From a checkpoint of a small transformer trained on Wikipedia.
Size: 11 layers, width 192, vocabulary 2048, 4.44M parameters.
Each number is 500 + 25 x the weight over its row's rms, rounded and kept within 0 to 999. Layers, rows and columns count from 0. Numbers have three digits each. The size before them is the row's rms in percent of the matrix's.

# layer 5 MLP down (transposed), 320x192, rms 0.143, rows 142-190, columns 0-95
097:501468483490519522494480504465494506518518464438461507510480527574507453534495545513515458461486496501539555530537520527491495495537524484455500521479489472506551495526485500471516475504531530478479517496493474515525481510480478517505482488510478472498483491509522472506471485513502500523
107:498508477503511494469550505466514433483501526496484478444513513431480492487477518459501461539541517482509466515500497487517560493504519501510467492458494509494528517540483561474540484492517490503509499504482490481487461487486530511544513526453459502459510490493524481481542539468478483545
093:499483490510539494490461517483472456477526504464457509506508527528453462471504481460494469470530496497517494511538511543513523533485547475497482529527514529486500490484480526552543511501522493451455512532463468459494525483480500524494498509463480531501495455513471539494460487531498501473
099:540582499505494514521545487538531522513527509503514506447472500497468495485470479546520437561477506503470499469476528497490501463500486476478471457516530518492510510502518493497534495525487507487532529531538509526504457486509476539476518473482492489508498461508491549500484484477530468503
096:531527511495440511502468530523482500511520488505472490453467505505475479511490461476496505500506463478517454503505530525491490474487526503560548475527518546504515497551543481486484465503518497471457508498464512511515493550477547521452525534490464536494516501496513533520547496492534500477
096:445543484481562509472492538482486505537513531528482501510471518535503498505515506468501479484498500518515546475539484542472501504475455487455485490505498493471504490497504527543498511514471483528508531483535491492490505548490531498530529515551479501471472504496499511516506521531524470508
105:479520511552511467503491488498474521499534496497521479490504500501482519526530552470517508480505456492518488453468492518468530483482529482477542521507494522513504503464515500515504501494506466502517500509534532480463557476533469518480497527514549521486511545470536496504489503530527496492
105:473519504506547476500512496468495460536494503489524507489504494512497508536501494479482477525534522492469487533487494485520455524516486476495506503503488490467491485481518520487540496474495469512452494532520527478524499481482505496546533508488520470493517494499498526541473478474496506513
092:545486493471521513473500494470496474514536494434534494486540527495521492511506513520532480522520494522496484529490464488503492474494493512518493501545467521493467499489470486506489497504515497480543500507515449523477509504522494511432494505455431514501480502532507492517510523515486517499
096:501484504465497497529492501458507496540515506494439535532495511505464527522489484504548531505530537464492468511520508515497523508463464494511559471477509479528437489491505469529461487471462491535444482505528478489504501478509519473519483481482510514508516486505439522523496480467499502542
106:573518503513486491442466521507501517491521522518513452510522486498476484518483486478449499482490509520521458537492520514498473518515532531531529497485506525519446506509507443473499521479503503507540486474521516507522520472442530471480511508469473495445479490527536517519522525497492492497
095:455542481482549524533535450482469494570488494473512518502476502493508503507544498543497550508484470482536482500489511525485444503465487469549526471498488492479479466522486462467536509502530507524466485486516502500489505451510516553503521458487513497538473500543519496509492462511503508510
101:504498513538480502497495460482463491528453492504492502477511489491555545529488485480520475481509515514508526525480519470479562483487494469514490488504531509517475494487508477514455511476454500513459472480499514543529545484509474510477519506501501506486493452519437488468489469507479491521
099:536522470515489454465480498433484504469501539499475471520487497459488497479526537497540487457467538460494530509493443532505536448488487481501532506459519468497529457519508528473482481529540462484518485480492524520477451487484466498491458526509528514508527516453494447487497500505479501519
101:520468530496523496512470529498509496504495507504519529481490501523524509479485461463522550469503534489504503495526481535480451548422521484514511506541467529483554475498492487506501546503483543465454542468481506505468488492456531489480529512509460559495495488526527508494510487529510508556
105:491478513499466483447519475497512537517509491481469513515498497493476512493497510501487497548542509517487511480471500488421525459511541526494537503466509519518468458496594528492487502536473467504461484507510527492478503531493480525493503553531466504535555504483548468540492497475491518512
102:494504500475503476512477490535469502439540537535508474494509513494483495534544523504463490513490501468512523497533472486476462518468517485496475482468499454475521504475488476514507492462527504524534498482550465516478525488473492527491457490539501515518519524523533472541500448499467538503
101:486482513517484488516488493481510519512476470522493513503514449500491509502502510462523483494466525494476451514465508513502453535476490542535506473524482456506476541517478491493467503438510541538488448506508526466492502476481494472440500535471491514502491497544518490518503507519542557502
096:467478472493549441471492508462489507540521492507487499522492519506507562454521474514501476495494515494475506490528463496448524477457486486489531549513517508524499479495505511477462519542489497469505534529541517464526529513521490523523547534510493514535512504501498516491491503569545497481
103:482453509484494470548490526470485438558451517494511508448512514514516466545475509505535510501524522505525477520472479522520506468458565485515477472492492491525550494517463508503532508485485543487481464489489454539515455520496489482520504458537495499552509499504488504526488495489538537476
102:501506479472498506515527537465541472509510437477486534483486528476502463480504523538541492456524494481500483460529506518516475533484489518492485503496478527488493537500514533489536475519495465507482503540483510535485480509480550464482505547526476534485500486541495519447490517491508487466
098:486544470496470514507509490512512476516533437516466488521472512502487504470492560497504511438508459485452506506518505531523480498510444499515523501497489471536488480517455504489476503525496493459509499503509480529493469477495524498525537497522516525527501506506482519480498498492493521504
100:508519526513489510516497515531520482549498481510480474474489463508457514475500526495534506495536459521511465525490530515471492496485499485526484539538501520466505481484520495459507457538498500519513477486496452466499512501507502524506528461469504518564525515466512559509507502465511532523
101:512485500493516513494476515485459523542522501455557526533488477484552514498507491487532525527537518507511511500516512501514515492479482575474498482476488486468534525490502473465494523472482493467513498508503557462507469538480489525495467507510511500483486546487474534496533540478520514488
105:484486449483504468523467502459522472490473516491558499517476509523515494490512519476522500502546502529479457519490497509507481486500511526503510513500495463495551501522541525478471520486546495529523505519462488437532479487533544518492521482521539498476501508508524489474532483491518526502
101:454508531503479428506491524475475483477497516517514525508496468515489507486479528482518499480492528480546498461476488571486524495528529468512504478501523508480461498481472534463481513465483469500503474532512518538517490518530492506481511500447515532492519490464468457535514505464509472488
102:531535516510491494513479531464485491494439520506503471522446520511507479504504519493517501534533495481476508547512527485443507534465462515495481481520503546481515516494502487494486416511517447520498480512485472484505470514505499553537530510516478479521485518492539521515483490504521522525
096:481537469514518486484519492450432499488504537445502504478477532494491517531491489493489500501503489498504501471497497524477547483477490470523477492456501509477549512500512510488510475508530516503498521493514523501486458488464504536506518534500517513512477518519479477479518485497504519498
098:500534494483501507464467505484477452481505496476496503455477495496510477506512480512518429502481481556499504509506499506520508493494468528513454517510509467491499510515525502515529482497530521494512515486500479465506493531529431490479500471529482453473545534495446501501501490485509480441
100:495490533441520496463538496528522494523487496481505486503502504486501480508527551487502536522475496493434510484476522486506511508488451522488500470544511487484518479466529536514506524546471491484496483482458505479453490546496506497499472466507517491426480484520542513495496511509492520460
102:498527563488523556483478519484519493513517477511532491506512469494507508508506523504515501534496547459542514451509468510450512524521467497458487562492535512468495505488474470487503465507454511480486492487508483542505508498481436487501513499543484485532460540499510491517457513524500509497
094:508497511494530467461505454470487470465469547471499548534474458513465495495499532500483499507499511501504493519523535508476510480508515445428473512503461471530494496497501518527488487545509484495514482490487477492459520500498513518490469495505532470467530495468538474531512511470502479546
105:484493478492496545500451532498547522489477502471496510491479494507475473524484511468465534537499497476499525526486538499469510530492480488452469515505453480487484482505512531547480490536514521479498486486513486513509509458488459452478528492489465472521500487492492493481520467480510492487
099:508507482489521509517516505510485505502470486449446488519495497506494486470472509495509528473464517515527530496544520481525483493467527460519462513515498500517491507496522487514506543474497480510478545463483495552489508485503490502519488490471500545492491518510510490505562487533448515436
102:524495531446481498488511520499496527492502477500503517505482466504537464525481505525483506491510530532448500499478475479485482540517506498472468558551492518493473505503480546486503500525468540532504469495508493484504472484502493479470471501512488472527452490498460488500513499490488536530
096:547477488509476495480504491470534481501508521502532510478445543473512480492537472468490515509463481514500455526494476517522483548514502489472494491480518497480465515502493501513531539496472482493497497519447521474475522512507517493501510500528486482540547466512460479515494517539456533499
100:520493469481478475514520528512498562520554489495465488520532533494496527528494488513498537498488454524477536506511513485522520472495465561528466534500476483528489491492525493535519513505468492484466487494513446488544490519443501523527538497478490512514527482432515548495429500493496492502
089:524489496506525524486507529519490510563546490494462510551489473510485531456496463517528494507500491490515480501498484529477510465494514520505481541452510496493518515497517520504532471505498475477546495536523510515478503527450491507512538486552468520515508503543501479504545512474485536491
100:472525569456498521522495494516501525518470454484459517482463481501502531490511513475491501477487513467503493504471514527512484520496482459524448529480453536450477509545497466536541532473469464462513517482489479525489502475534521523461493505496495547512493482524503516497491465519520520548
095:520502467516529496480500507485514467504445506548501493545523498493480502505542514563484537526553502497479494497466484534497485534521493488498512524523520477467511472503489513510522534496498498534518478512525513509517481524518515485496502483499508544525504488507526468518491507482530510542
095:538496464530506522497504501494479520515552524497492493525507527475506494524506497498531500508486524530491543471481518539532529502457559552531513499508508509510498498520528498522485538485489511509466527512482460490507459476516482483487510455519444533500522440513500542536486505502468498524
106:541526493503482487447505500475464501481545508491468515487486498464483516492507515465512518541531496497512487512534499492485468517508464503454482482452535489505512550488507530519502514528499565508503507472503461493466479510489459504540522453516521503497497490484498486490516518524565465490
103:494541493465477522522508521480446442515480459523503495463532507507514483533492482513492485509487471542514524489504513511514521469501475526489476470493528520519501476471482493484525468476478538542495496511537524481503481530495513544509478480494523486483516536475527484506514522510501514523
103:473528488510516475517473507503511523481482482495513502530486472483484479506499453526522440494530481494473462458489500464498468523514504497479499520504492510513527505490507525504492548456489546553504471526476501523502490510512483545477470469486543496519488521500533507471493491521481500487
110:492517520492519478484464480501461437523536508495514494498494495500542563547493493502498480446549519510498489454543473511495509492530514509552530519504523518480497487531493500448500491509484532552507500472472497520487554481464482499524493499506500493516506497539459538490460519548518502493
097:521526500506502525484517494474485525531512487496488520522472512482500489476505493544522437516570466485510492496493514521515521524545523469498517512540520480492522511530523503490538503484472518493508530508536501525543557558490499507523499518479507480480521476482478530482474495473518491504
094:496502475470511513521519469498478482552491490486524504491511473469470559494489483470510522482530503510512536562520500468524483496494489510526505475482503503500506499495543495501510497512499477519508487552514447466510509502535497549496530506499489494484514525451488513495488523479498512527
108:525519475516496476487530486499456497511500493441476484487523520502539484531464506491507484517492505506528507515510496490466493493468473516512534488505474557512466525521520484502515493506488491499453489487516535496500499508498502496481504527464487471518520521525486532478566485504540501487
101:507532525473508499436512512501468457513511533499511476533502548452499477490516502474514521520499481493489529496493511500493501474494514486520516542484543477488505503499525473468498496508524519521563547514510493486477479488445551490487526483536515488482550501471500508519503496506526506465
# layer 5 MLP gate, 320x192, rms 0.233, rows 143-190, columns 0-95
103:461521482517505485458477494497558502465512534493484489483505497495475469467514485466503513484506500508480518512530501526480486515500498465540505450453500516486486515543505490544498483495479507516501513529496444488511522483478477520471520433503543491514452522508486552487484494488516475481
083:466498509496515500525494491526492485513487485473464482529529509525483511520461482492480510453488532465520523525533543493509508536472483520478529489495513505489510484525523477497551505498497485490559471514498456450518467440535488450449499462516512508520462542494521504532486521520553486514
103:478504489525503510529472516489488550446498447535528512503498509509518506464499552484504557494507483489491504509472457518533518496518480490499503532468498494518446505521475474504500527517473569544479500487508521504509513441495531526524497526481492541484490503513489515479506521530502517517
100:471532504477516515532497467523484457481506484500510446515517493534484506460495489503508517450559538530507518511561514499461476503482493532496474482478490488508528526505474458529474488483477535529469563507521500471482519480535504520528479499509492479510522518493504528478492498490450498536
094:487525514467537577515542496475466516505496478496492499471503500538493492473481540519513512477515491498484498523471522508465571538495513496496519520493449528475477522461490460496501476515483477543505508503478535529493481543548477568495480487479518491499449477453492543495476504489515522505
101:478472505542488508508463489525540497469511499511511506453491458469532489539493506485465540554478548508501483491512477463508498513512497471523537526512521558503482515515511444495470513481491449507511452495541505480550478474523530469507525514475497500460518528490463482478535494532516531474
103:442487488529505474522485500480497526519510477500484474467529476537491545497440509525458521488518498484466523468487467462507479480464535486467528489466481503525555548487484507469465480502459503488510495487486481472488512502471509513523464521519510491505521473436472502515535494514554525530
091:528510463539460507584518514488522526469496499555494501443519504501473492539523471485501450482489486520539505515500543479484489498535486521456508492476532487520473494488510471513502514494491508519480501503513487480480468476506521527498521473566510503482515501458481541483545526503483469487
102:502433535419461493473504524476525507483481493458537467452513479484492486476485438503496489463494515483525493521500509465523483453524480546527513496511513489492479524485473451521504477473545558535508478498504498519489501468500533522479516506494475460499509490508469503495472467482526505529
100:523520525505471491526533552551466497533498506503464534478542538452499534526467491493468518514530501538500497521432501482496479500543515509466522524482476500501533501483483479490475516471491569501529520513489517503507528470518481499462521517471505537488504478470515518537500518503521496505
099:498485550513477524490438438477496547577533468491490482529484504482512455483477461529473504509508520522493508468504493518544471447506487517531516537460507481487471488554520476516500549481501507523531547493537495515533476493532530484516522497508477486533468507491464513531526468498492484493
100:479457519509484471448434459488464501562526516486498508495504512508499481521484527490509497502530510505501517511476515494481484549446520495499500509501511520536497535484508481533464565507455502490504468490514489516528530473497487545521528496489512491506504524520479491483472486500482514492
096:453565490482512474533525536492551497503477491503507506470499511533530503464521470499462504513548480498498487528515494481491501475464523523494474521528519557505501533449499461483464513471457499499524474508480527446577476523502502513476496512497489510532534455525481501507508484500544544480
104:485495512525521505504434501511464474505525489518485458479517463565483486520551520525541493488516458492491460491480499529479491520523466504478535460462502534509496552484535492519484531480497459494507555466495464542547488510505519499487511530495538529498507526495480483472493459520488502566
105:465500475469472465539501492541488519520479487505538464510504518466493487484514551524505469499465461516468444498502475553458497509497506520479465494517519495478496493497515527477468491518472528551505486529519513491509486519528506516533517477518514511516477474492462485469554474522564470437
103:498509500474440454483535492507470531543531513483460509537546488568504500532510428538508477443495482505503500495464508495513491498503519527518459477519462501513476556499512471521501499502465537525516486487493474526477509545520488511510520488517495561508480492486517484521515467496526472506
103:469533516483495472489484523512511573494454524550494500507505519517512509493499475445493513528539508456521490532491450483500502494520502469477480490507502455521447514493495512479543503507535520503492498492436453476487499489541497468521514507486505490527471480470484523504536521483499509504
092:479516491509478527491474523462502484474467502507519462564495505478486471488492541509496498463510489536510467492473498539500469532486473523481457525532502475477533468505510464501526489530511480519525495541464493546522487507556474514410502473515501464498486430506515529521475515445506496489
099:504474498503514491498475475489527535508502512478531516492476510519461475528487485523454546472486520543478528517486475472497498534466461505562477493531544532500511519483525488483441509519503516476519550555500460459501516514482508465517526465499491500562489475489462493519496488522533482538
102:482483505489463494488466492498476520505452486497501505483549477507494474546472479501487496482463453480485460505518480469505542488517485510477467487505501523498505461499535457457553507456487516498467496444523458522527525537497504505485478548519510525471500542509488541508589490484512499526
098:463469491478520514485466532518524498495496503513516501473511525502503509484454484467482495460450456479547534490469479482515473523488442470506491539486503540520480533479492512520474506495505548482495468514501500518464505520532486527462528516572483470478517529530498485483526450508525502474
099:456467498516515554540477478481508504507509522482506512512522491495513482502514475474487523502527505478528514500482520463532475502531493508507476480482516503452479502539496508511476473505567514528514515486496527496456501511481446488552464437515490532571493469458486503499513496488505516517
094:476528499519467487503528475504537494509487480503470492491518506492539506488507486480515514535542493529495484529564482516483524490462470516526520531464524483513479503497473490491501462448510490515513473480512461497515506500526501510471484477500455474505521465505485499479500549494467508473
100:519499493536498539498500520506510454478476497550517499502542489509469502479529484529468495481485480504494508493524484466479501510507498509481519499464482496501492522483532499482504467494549460523500450543510471495486524486531519492489445473499541509502511482475457518507528517561517446497
094:470519521468531490526553480536481485511478499497506508503524445521515486475509501491551492461524495523512511530492439477481452520505506450515514498502500462499463537526462480475507522440536529521508465516500486530537512484533532499509529525491552531491452523488469531521524508495503471538
105:446510521553497466521503527457498496478503516531545482504462459522489510491467486490528537496493490508476427520495491494480522514532507529495508474476502492518506522533534521527497477507507500472496494550542492510545528556518533497505500505491464528532520506512489533535490485514505514509
103:473454514482503539521530490487448514524517525508512459472499477489541518531489482535505541519459495448541502508486498491509496488506467484516521505491527509497459513543518532468477474475510545517472474500513513462520526522468511474522485485500469542508510473493486515506515496491499521537
107:512462539480497473525527502507502481482485459549496519516505492544495517486478497471470544492452495455521499516493506473529482501518509446514571509461487534514482494559509491535476502477548500521460469504537510510479531459515538532477521501503523509513513502483492533483514516507479490512
096:476539473465485460516479503531466481574483537512517519476469473515496504475522493444512495520491486512486537503525489541501493523480544507501511501547506514552496507434456485488482508498484500519530469506480505475469482502523499476541456456480478522480508508524478528496552510511506499487
101:509441522531484455472509517468506499515515537540546480515500483524497489476490509467567527501510511530525526483501489496502501494499562468514547513474529476510502513497480514461495526490542509534528504538481516518494537484513488507470513519469518481469457481515486515511501496469490488522
093:505487489508531496534520496497488488485466485518530465450541528515547537523539509505466511530520465483528455470544505484497504512485539532531480515480477464489552493524469487457483545513521514496531480447465474461512520501517475567480522512508510549507535531515507517538455519514534493496
103:506504519444503490482493475459472505517497480516497483462475529549508509522547507480487456508516539511484507501492505478495518490469515524460523505490543532503523493523427473497510530516488497513515532500507496534490474462498543515520463540536544494459480498462466486545489508546501502483
097:444472482474524473497517472478504518515504504487501497468541468489508530508500465496440524480520511491465531480494505493518501501525479535476521489538478567505500512509521490527464511522474466511519506511457483510472462540485498476454480497529523519523502485536459493462476460511458455461
101:498456538502505518534519513488437484479495566479531508456464477491458527503502528500496546499519537543467508516466456495515492536509497507474531507507511535511514447501519500487460479517499490536526467477544512488492492492521449557518510489514485533487517504517441505510503512510524504526
088:483477489524470491489524561527480541505478483500454508490539491506518478504489533498536509508487515526495541483453530478537543476506498552518495521530479529453559509516468497533487500486502536478492462493512498517509505510487497480517514511521441522497496498469523500506518480492516529464
106:481508535502479450524507507489550495452470514491503503538482493513436517534514498456504466493472535507472525530563503506504529486460477539482516490485551490484481556483526479489524500509465537502469494528542449491518449485497488515522490488507478561528511441468493524525505495485473489497
090:544500532562456530485507476529506494504501535424505497481474504518522526507522477481493456468511532501544454498478471475504485511512483522532454470482513531502513493527454493503511481499543463522473544522495503548536536478543535503532518516456568474503516478504477530502500473512484508487
096:483481546524431512514481519550474463471513480487473481479449471491513564496515517470432492480492516447532491536480474464492496499493496501497502504477491544482484480495513503498502517468516489510555544475551526498469489500499531508469516503527514520480480491493446459485487517506494497528
090:494499544508540552486524473528463488479494515482480466494511509514495510535489479481436479433509511460497473537494547468497495485456487524469523536499495521484518405466503494514498495470518485504522536498494546461481498497512478466493497502518487501495560489475476516504521500514519461446
098:519494502521527521494464507506484553510511461509504489459497521482528512519506510468544504461506483489488540478508517475476436504525454510496507477473543495506543516493493468459499530487493484524525508494488526518494497479503486507460489491521535486470525517475476494503505501420499471546
100:476471473468451527482521497473468507523492508470500422500471454518502508518509498445502527469468455505480497497485514463517527508513530488531508521475506520483468523484452502467494480484516506503503500520475481512514498504493472476499550535537512438445463506532421522497500471525521415503
102:495498516522528476505508486548445498493478507497538529500483489505511550490511475489520536520501478481473490540515470475529527480488489503513477485518493491480506487483504515518494501552469534545491476473474420478493512508526514493530533492480470517528518486470492483494509517494472505478
102:489500500508478549542518523518510481530461478511492488469484543503501508554532440486439512502503506486501518509535474535501467478513527534481479512504518510543487475499460503523468525521506515526480505510492479464489499483531451471456490531526471472475464532486466525521457498489486463501
108:487550510496519490480499481532505483497508439541520504519476466500523512572547496464483488513541508517457495543517486509486527519500518526511495498506504464546505495511488500483515468499545500471476510511515486533508515514504513510499513506503514528510464522502473556529500506459473503494
102:519487477519485489492487499502492488479486457524471508483489481490498458481440465497498485539532540490490494480505527484533499477466498527533541534476539493493473487565484460480484537484491504524513512555504538505485477507506533491489516512546504518494474476490488464481538482503552497513
095:502518512516547541493448501479508570503511481570527566505537520518518539485488494461509460507549497468516467533485499500511482517515506491495513509468537493480504485494529488563498501484506494516531477486515523468522467522478521537496477507531475490501470530487495517498530489485507475517
104:502543525484487482535521471507483501471506496538513495513496506522549488475495479512499513481512480468558495505517470495485503503482502495477516514457526496538605514504470479497524530460498535501507530541474539495542553492522513504505481463497567469511434516468476507517520507516486516500
091:480504506509521553489482486515511557542495518506468507506475489508525486477467455444499490508520475463481485469558525493489462520511492496496465469520547515482545515456449471499489533498503498485502548493467488485498502536495523476521511523523525511480496515503481514487504536456528480469
# layer 5 MLP up, 320x192, rms 0.242, rows 143-190, columns 0-95
102:545494470527485507488497531523497511566531503486462501523496532510501479541510475470513445504530540452522514510507518526500473515490486501542545505502520510513531495492545511507480490463514491525503527442554472538539518503523515507527499483479536478487518491498483529483514500488478552531
088:475496530464444544502467518499522493535463524460529490515530500524496456530496495467471521495533492539493525498532493489469466525490507512554526508507494567542508528519438510487522498499488500520484518534496512492475548519457515487508504504500487548480494461506514494497484541473480486518
097:449449463508507477537541503481512543501546474538498500494517500483472522523481518505473556527502472483454529491486533514475525469559501494501465494492478519523488508494508506540534534474506508506477474519546512505530461483503507516494497493482473478538513490514501487489521524549489475492
097:543545528506499516522508536492490522491478507514516520487483530560491456511513555482518505515528500535486488470525515511524501515476484504524538494519480527475497450528503499524460498475479512487514487492477528514522512501476526511444491444513504506505475461495521511472511486531503505493
099:491472507539472470516500517504485493506485488487522489559519475468542469481492480513532512504483477468488476499539517461492444486445516517484491471498498497475512533530521486512480507500479458514510481490501504506502515518501508484472522519464508537529531571486525491544540561532534531475
104:539514486524510512539491536547489543504530519516524477477515473493474519501452455492500495475527477466498488483487500475483474529480489482497514453525509532507497468479472502480527528484503507451501500526519501501480503543482483435496495494476494476509531476489503460493522497520463462539
104:508450534480495520538488490493499501493514483509485548537499493528579511450501505504508478490486471494524510503511509545503524502502505526539500523480475495487525497511520467518508498489522474480476518496494446481506434464494499524520461437495514498486498534540443498466524551503508491483
095:484476501522443513521517518465517552503463480543487530497496499470491506540529464462492495563420463505529476452502516466503511492520543493484466507474501473489434484524480487470478511553516521499459522507497520499478508479467527478517501475498460466515485499467485507521514480480516470511
105:496502521458474531491502453485530507478470500487487490490496509520475456504477489522490506456520500489485531488558489501488510514465460482560498486485513489478480478482495480520488496504493503541463496502482519496512495490513519525502494481542475463471486462496499497478498451453505470511
107:520493526526469454469488492514490497519500489529499487508510520473504531478500519510468516483497487499522516513481544529482465506508514470473506489513493478512499476525496476478516532487503524489536515449523501498475559454478538522481517506501524490511494522475504510534524452556474477508
095:481514482502494462462517486502542500534565519498504518498526499501499513483489466507549513492484523453449497503518471486482518459480531491511475563506493440483509548492485495514462470518485529511498470522516500463469495492516531459479510536525489472521525517512503514507482524492507523503
104:493477467475454520554510497511470530517541440479545497529541549463480498458523454507497507469501520526530492468491521534522500520481516499497502514432489508511511526502491481525513510512452511524492510477474478501481487456521469522523525477486484487506462485502469498489499510472507476529
103:517533490538454493482531499512497492472535503521528466549482469499484505499476552497475461484509478492493546521464488492519472490488517478503486491481528472524492545530512524505451490473532489495501464472515516527454464495471483533505474497464475510531537519492527499497506517543514486541
107:461509481473535527517507508533512473454506505534500536508467492489537502487504514480490524474486513496488489503540488507523532546478466501473503504526553476490492499545488479518508520487470519466497519465498520522515519450503531532527485440455480520468561512513507492506527512516514540506
105:500495481501497503497492468450486470474512494497434503484504521456537554483502487512475488479487494475473517491507497487493517510495524505506474540528489523478471484494475489525503473511476511535559503493473531445504498506514504510439552491470498475498500532493507505533527535545540532482
103:533489510481550481512503525541487542552513538504490471511507480492488539500497443472493508516537534517525519501501492528532449484483468474496544506490497487492531481444513511508466450537512462479521530492465512524494497493551498536540486496491508489511450502524496507536496479475441460516
097:521498549493529510462447529466490509547495560489534517544534472481478493508499543428515477525489485461491466488468473518478506526503493511468491470509475467535485492504520501489462512485483507488502493518537472486495496507495482502506505513461534504516505511500529507545504447503443502487
096:520486524495516522497466466495490534493527527467481442526489506519469497470501462494500521492488488456482489505488526471465501499494551478520528487434534539500489543519468468518478511458510495510501449506498484515461457518478510502507518506468502508525498521516498480545541478478516487497
101:526513520455482523509520520473471565474511490501486511499458513480431507511487500483545431513524484498470533510501498477478487509538497528493561533525500522512500482468467499482506503471504523463505549484539526522519521536520537519473499524495487493525472474558474500502471488513488517481
104:518511498479512477505495554480480458482486539538514518513523506499492463453493506511515504500490494465484525531481520576482546475525506520568505463520539505513461529506502501483554456458486523502484518476521497482542550488514496491473513503490514481477478527511528525495497496497496476494
096:489534511493495498465493527535501455500520512486556510470434490524487470469470522535517537486466455472431500484504519486455503523466474487518476494500514554487494554475479511516518500455496537504547520500494477465515521483423513499482492475455473504495544539496497533492495477523476513495
098:505490449444450502489513547504482487505568530523525520514474485515523527465518521494481447489483552489465504479519492499575483494494490504516467524517567504523494479538482500468517496516474478512505491503497506480462487510517509482503509478503521489461508517519519535511491542472508506460
101:515480502520534485501481539468464514462472527516528534516531499441530523483465540524490534489490494503474545498455477504520512540505485483500521466515493494519493507470450500497484502485486519463496490520492534470487520474489510506534463509468511536520498503483527514507477500488493461500
107:492495478459499525498456489499541508544498478512493504537452517518525501494478511523485483478509495492573465534491506549559489538514489510466489494550499524472546482481514490465491518527464523463489515470458482479501461525489493493504464498515486488486486520467484562535522469495475501498
102:550512496499471473490466476459517554501466443458480515415493486525528501495478564535496538493496497543483472504499521501504523508504515462503499516498525486490511464501470526518523484463471497552490463537503524515476503506473488527494481528486493553502464527498472504494511508507512483481
104:494486507486538520505527525508517514518491515524510532467507522489478495497518514515540489486509490481504528542532453530489482502450478528446493503487511474477480466526504507482529506497524522459497507471513492503509490461458561489478494512486492465536530514502506503507523487489471532484
097:512510498509491567465474474497497491549469543518514484504523505512486469466529508502465520527499504460494524494533452539443527473489475472528519478502493515517518479453472458495535504510487563489510471506475498516523502517519523498527475483535485455495502477481491512486547471521509496539
103:540499499504511517478517491574523456431486482451527484513525445504527521532467519519478495540515490485505494481484500476526501488566517510500533468544498492427518471524475545494467514467494472461484500491510528474482500495506498479481487532499460514499561509500508526484519524526508502460
095:469498479527512498520507537525553481525535502502527475490537502458494491512469462509498485542501500545457504539486513540501474512478508547455503480444513479558493492531510484468500505549488487491480503474464547530521501475454519480493497475535483475495506522495470509500460500441510519488
102:528475482468505518491523452485520473505484446500514468489569530474511514486467493510481504512544474490514491508511523459524514457539475489462460472450485487486528485522522514525476499514477481478472482485461523480521509506524495469492502440541511490501509500514506502495522461476482436478
104:514503528494516510491487470496540481469500500492423493503533527458564480504514530526493504504488486501508480501515473506518492509493502512521524477513575439486479537489543478504483479491522491511494516493502484493508505505499487520470488530567472512474503496523493503485544521514529492483
107:477533501443501499551492466466486477502506529508508460495504458523485540510528532473462503503501469489487479512520544481492474533513472493503482535507539497511519522450504542516552552501532507501493511498541489475505472521485505540483516500472553476485437456519503490537495496473465479500
101:488496489483548472530527514521480500496481512464469467467448525485543530530502475477520496496516486493499528466480507495494518487533540503499510496517499490415518473552496500569539481486480499488467495511460456529488489514491473524522491496474534464491494504557488547504503514513484483510
099:506489500510505508485507482460501505518505526501512528543474488535505489458470514493484480523473478491469514508453486484463468536516524453529492483525507495496538483496540486535484505488453539463461449493482485446505541505508482496505466484543525460503454450472513527497475491508492513582
091:510524495510499483508492489493496488473513479466503515567488534484467468502552501457481455534543511474467493491536462509542540463489504469483473484525507441516484500506545502496495462506495457521561513474504506518509497483500512529466496496468496462502534498496488496488518509532493504509
104:499506509492470497484549490523514499533448496506515532498501510519534470486502528509526473511510503551525531512526472500478508461513505471467516502490535474491488481513496467471500545504466516497465528513515513510474512451517533478534509520517554532500514434515470552515520506506474476450
092:503462500509517500537502500495495492511499483477488487506475567516488487465509508484502543469496475486480455513495481513466509470493509527492562480482495469510492537527531450478482492500513518500476554466527469538512462507494478501520502532466485505521532531494479494546466487492499492475
104:471450505518509510511508491488458456521454513487496445460494525524480515536520496469503466482505467473528496514485494496535504527524507526499503491502495499501459473534568543509511525524489450569467512494486521502492476518521478503519485469451523472501540474485461533480440446505465506475
097:485494480521482541484485491491533466514494498518469557515524493526495522497515492521471509535473481467503508472432496473473468501503517521507491452503487476476517480469561508487495540491474502513441465494493503528496531524495550497491536490480465522434522492476508531496548528484543496556
090:489505464516540532526493490515462537543530496480501460488450494476500498531476516522466471502509528502501517502527482497508490520539487473531521489480480472466529523490493456439498519498506465542512518502531474514506512528541486490502465514508495484514524481505501477485540532499537489496
103:444505530465518468511498487507489492503496513504512457500494540491477503474498461480520508493520484537522516524476509473486507505516486495490518526485512515449502511432519487498516486499499509495520485499508507503487496460523492574492562480513500456494498514503527531496526467496489519513
097:501491491476498517524468514472514487503491495517516473484496499519501488521488525518515514499462504508527482489510502451492492435503519492490496469551552519489525478476535494499512461507451538486498515516527524507454509537524521507515464514463453545499541520492532478471511478513499475482
100:514482490515486487496519506489503494516492507510525441474520505499445505515480454513539479442510498494452516500449529485526507469472502499438495505491471521511514480521505499532461469537481526477462517508488509487526507501446478491477499501497495516510532551475480514492514534501488497498
104:528505516479499512488513500478456520507526493500565533548463489468536531518488528497453516515472510482529514472488516478509501476492504463516491492462484532515475504503496532479516523519474484509521527495487536508500517464494515487494512485523499529517491548503515546522521568503517479488
099:492540524496483490492494520487505498531532490530503493514550521504481520452461487479530469496546555483545507533474516471522517466472523482517475503473482506532537490509482486551507491484505524513464477532462501486505516508521525524492500481516504492476533495489493506520483523512513499530
099:496493504513490523439495493502523497516527483500527469492490492481524585555518474484554434523497474519486428555522478511512474520508532474478496476428508504517485507490462507504539507510540496486493524453513483516515531536512516461499497529522511504515511497495502509499480524498486501494
105:529533519502548496524489485547500481567501470474522483489512461459481522500526499539489488464502485499495508496543493551458482543514504481498528540472479525498533467527510482454503492467510508515497518499478476547460541490524498457525489459511492512468527512500488496444502519526527503508
099:493494495508464469519488474524502525488490511523496495468536550485509503482541472460528481555484506520524460532508518464468496494455477506468508515483467489545511465521523487474500499527561529505522531449484497504463535502531510509513508474522466495520526546494488511501528486482497510480